config = dict(
    n_layer=10,
    d_model=160,
    n_head=5,
    n_kv_head=1,
    head_dim=32,
    d_mlp=448,
    vocab_size=3536,
    activation='swiglu',
    norm='rmsnorm',
    norm_place='pre',
    norm_eps=1e-06,
    positions='rope',
    rope_base=10000.0,
    rope_fraction=1.0,
    qk_norm=False,
    attn_scale=0.177,
    bias='none',
    tie_embeddings=False,
    parallel_block=True,
    init='normal',
    init_std_qkv=0.0822,
    init_std_o=0.0822,
    init_std_up=0.0822,
    init_std_down=0.0,
    optimizer='adamw',
    lr=0.00224,
    beta1=0.9,
    beta2=0.99,
    weight_decay=0.11,
    lr_head=0.0085,
    grad_clip=0.5,
    warmup_steps=202,
    schedule='wsd',
    decay_fraction=0.616,
    decay_shape='sqrt',
    final_lr_fraction=0.05,
    batch_tokens=16384,
    seq_len=384,
    doc_mask=True,
    train_tokens=127600000,
    steps=7789,
    dataset='wikipedia_en',
)
Each number is 500 + 25 x the weight over the matrix's rms, rounded and kept within 0 to 999. Layers, rows and columns count from 0. Numbers have three digits each.

# layer 3 attention value, 32x160, rms 0.0857, rows 18-29, columns 0-39
515497505505461507508494483478485482502484438496500462503440478573495500512532479516502476517473514487484521505498520516
466527471535465462496522494470505471482487489466526512501514516504499509468502500529515458506470477579503497513500505498
455496504494448495503510488448488484510468529478477497470516510508512546446482504529525537483485464524485537508497473499
535501507474458423519489492483520538470476527503499531476512463505508501509458527419467529498472493504463517508453533470
525502508522464534490508515501507512507487471509513502519492513562482467527537470485505498470412493520491479504528512474
472450524460489487458499499464474499499446496465471530500478481485490502495518534497489511498483532478481514479449444475
522503504515516546480524532497513465459477523508497499454486491484478503496535514479550477511487521504505487482515470450
524526493512499525501494529526493525517446517484481517524459507458481529512515481537505500441515525488480478481469487489
513537473536496471516545484476522484481516507498493531483521486518508509518480499505485489522508514520534473510504479526
489489497496464492495485513437496441496534494500476530481513475484464502486485536495490513483513507494486510476490521565
497511517523508502483497517478479471538515528481470484517497506510451519492503442510483461507469519503496487488505475516
477513524494516475477500513487532468521499503530475497472516500484516504535499546526511490524503494511538466505469465519
# layer 3 attention output (transposed), 160x160, rms 0.0809, rows 18-29,50-60,82-92,114-124,146-156, columns 0-39
509460483509466543527490534482525478504519505518509494459490488518507518510528481462505530534502507526503497531486499505
527456498481498511497470500526506482524493496503516512516524543467547505533481477491489495501503537491513509499518480495
470519506513537463515510526542479540460492486499499537510513499485487471464498546484500476498497524480530483464480525473
476467517481483529494513502463506508508486515524474464519495543454472464462558528476486471515486465574517493476542481524
507483470490508519508452535533483441506544529491481499444497490458527547461493487488496491540528493515505541530491444503
476530512492509458501544511533495530532524508508520490524498461516489519476490496498510501497471484519498492504509534530
520490439527475493466532506495530516524515499506502474461486473555529525512480474451518514530511492520479483493520492528
503493527499529496480543519481526527544507530503492538501506498552477477493505534431479450509471490473490501450494505490
532477440498480549473498483484487500509515466536503505512495529510488464498478498453458494527510505503509493478505460513
496504475512488488498530477483524547484499504500532502531479510470456491457485515497522508504522517517533474475508522483
529531499517502474491509464504525480506508495489471490518516491477520491491468487500510478529515471488521499534494474524
519492497493543506467512453490442514461477509494492487507545497510513497523439489503532486515506499481443510504504523506
487543525524486474521524519502484496467459515517533492515529488499448459491451551541487533469487526465497473472535499511
501522530460489477488478515528511495521500504464495500515488482470507512532479495535498529502514470476498472497489485545
539464461467457515497471469526514498515508478444476479509503494507523497529503480474529523518530489493457477470475512502
522512473514484488488460480516481514474480512437532476538501493469505503480477525535538514485542506441533497541475490468
546545529505473480473484507523515526511470501496540545513540540487440466510501530573516529447537505474454480517495513488
521480519490496517499498497484498508468571495498471501503485467484545508505505490492540533505533487439521556494526507476
495498544527480467494511518507508485474519493499550499534503515455470491468502496534500495467492524473524511475552534459
499491558493484520520472518501504462474522507474533474545481488470524490463533478552527520478532485470548553525508488455
479538504523500479493492498494483487511477532499528484526483502507473471516491528549506498519478526540485492494475485512
482515455490473502504486510507491510510505504541449504479490472543513514533500488454483524546494472466482483516466465532
491493453509499534522503493490536515596485516507514496500548506538486520510517465508524492474506527516435457490523488515
466505490484512480539534505534491499472511510516516503515452502501475502447450532521538455463491489519536505493486460494
471521525455540409472531564493534541525469514516526524441487480542484501528518541507474469467504476491502460492491515500
502496487512505553474454426462519496523471512484487488503518498530469550520484436487504539498512499510429461504472482525
515534492509468430506539459477494560453504473505528537510525469514506552513518465546474484482558567436478557484427505487
509519517487491492528524487516512510491466508484543500510521488498480501515492505573492512510491509464491483494497523499
592539473477497482484445531473468508525523530477447530510487473517499520549476512476513564553467554481531514499482452463
459508510511469456511539503502518476494553513485488533546521504535447488492490520568492435489445533530528512501503482501
511525501511470534500431479480487486492515473469533454505495478485519453526527492503550548512478488461506488485467558493
428493507508517464496535499506503495430504500482498498491502462486441526512515546576558462472524454520485570553490502539
442476498523489433507496498518528496505511501529461487501471473520496547489504446454505495552532478504513479580484470501
443476528507525502475475523522450514512486499520512469524530467530472526466518485518537499486531534478499471473484510466
511505453507526528516501526489470503477505500493508514505530494473549493516476501466508497513559514525481476519495480512
532459478490496555525478489507490496474508486462513500484474509486531464522488505513500484472480511504495535497528535503
500479498496507512536527488490508471506510531519536514551457524489499489505526446448467491525498514489532521483508481459
482514480538511488491520525463472474488534516523483500490535486489506517480510494472447474543500491515504489530530481500
484542464528539514502545508514486518472560499494479546474516437502538497494473491523499521556564501502490503520476493527
507504506538491500498532505490507514525460550510493539540507512508481495516508514512475485519503505493513490512517515536
482490427514487538496502509503545509506485518490475484495495484507529502497440504501538471493527506512464469500490484500
460519491484487538461561519502508509457480490504452517495490509478518456490474496470511515524509532514477450535506500527
529478508494512550507493478497487481501544477524479478493479479511534525467482473466478498490459506529496497473502502491
512474496536472493505488530479474525498521532509543505530468533491501501470508477483439478497518517489522534507570463489
527502482498530480561563468487522483497549507504472521513475524520471513520499487474500518553526464469469537490494519470
501518497476507523533534519490490521502494513512520531480509543518499483502512485496483509504488489501517471471483497448
491502553479491497468519549511515503519485524507505538493490488481493531520505525535501539459501470487516463490467506508
507462487522503518505512490510517457525474487476519482537492481504496552546492493514473456493475507533485491506476473571
544476506512507502515517483509542505502493507462527539514477525515524524530491508498444483481519536515451491468462522450
556514534491474524508513521533539536512482515524503550504474484538482523516520505489472522473483519498480474478511514473
529526498536544506474508508488483500485523544541441506489521501494510514516510483498512528528491484501517460475456498483
513535474516475502419524521508501492500536503511459535495494530487494470485525482545483494500502459498500456444456496478
478489500508461490471489462503487473491556511506440472471514540460527510486515490500515462511459473469501457494478509498
537518508505480489541497532504503510476451492467533563498483466495451506488484564514488518472509479502475469517542474470
442496467534498526528503517475563555512480493535525489518491491512518531526524539491505506525518460542526470517499497534
514498542495470566509484532460464470500504522522527523496470509562496545479478524454475496474508545506536473491548480475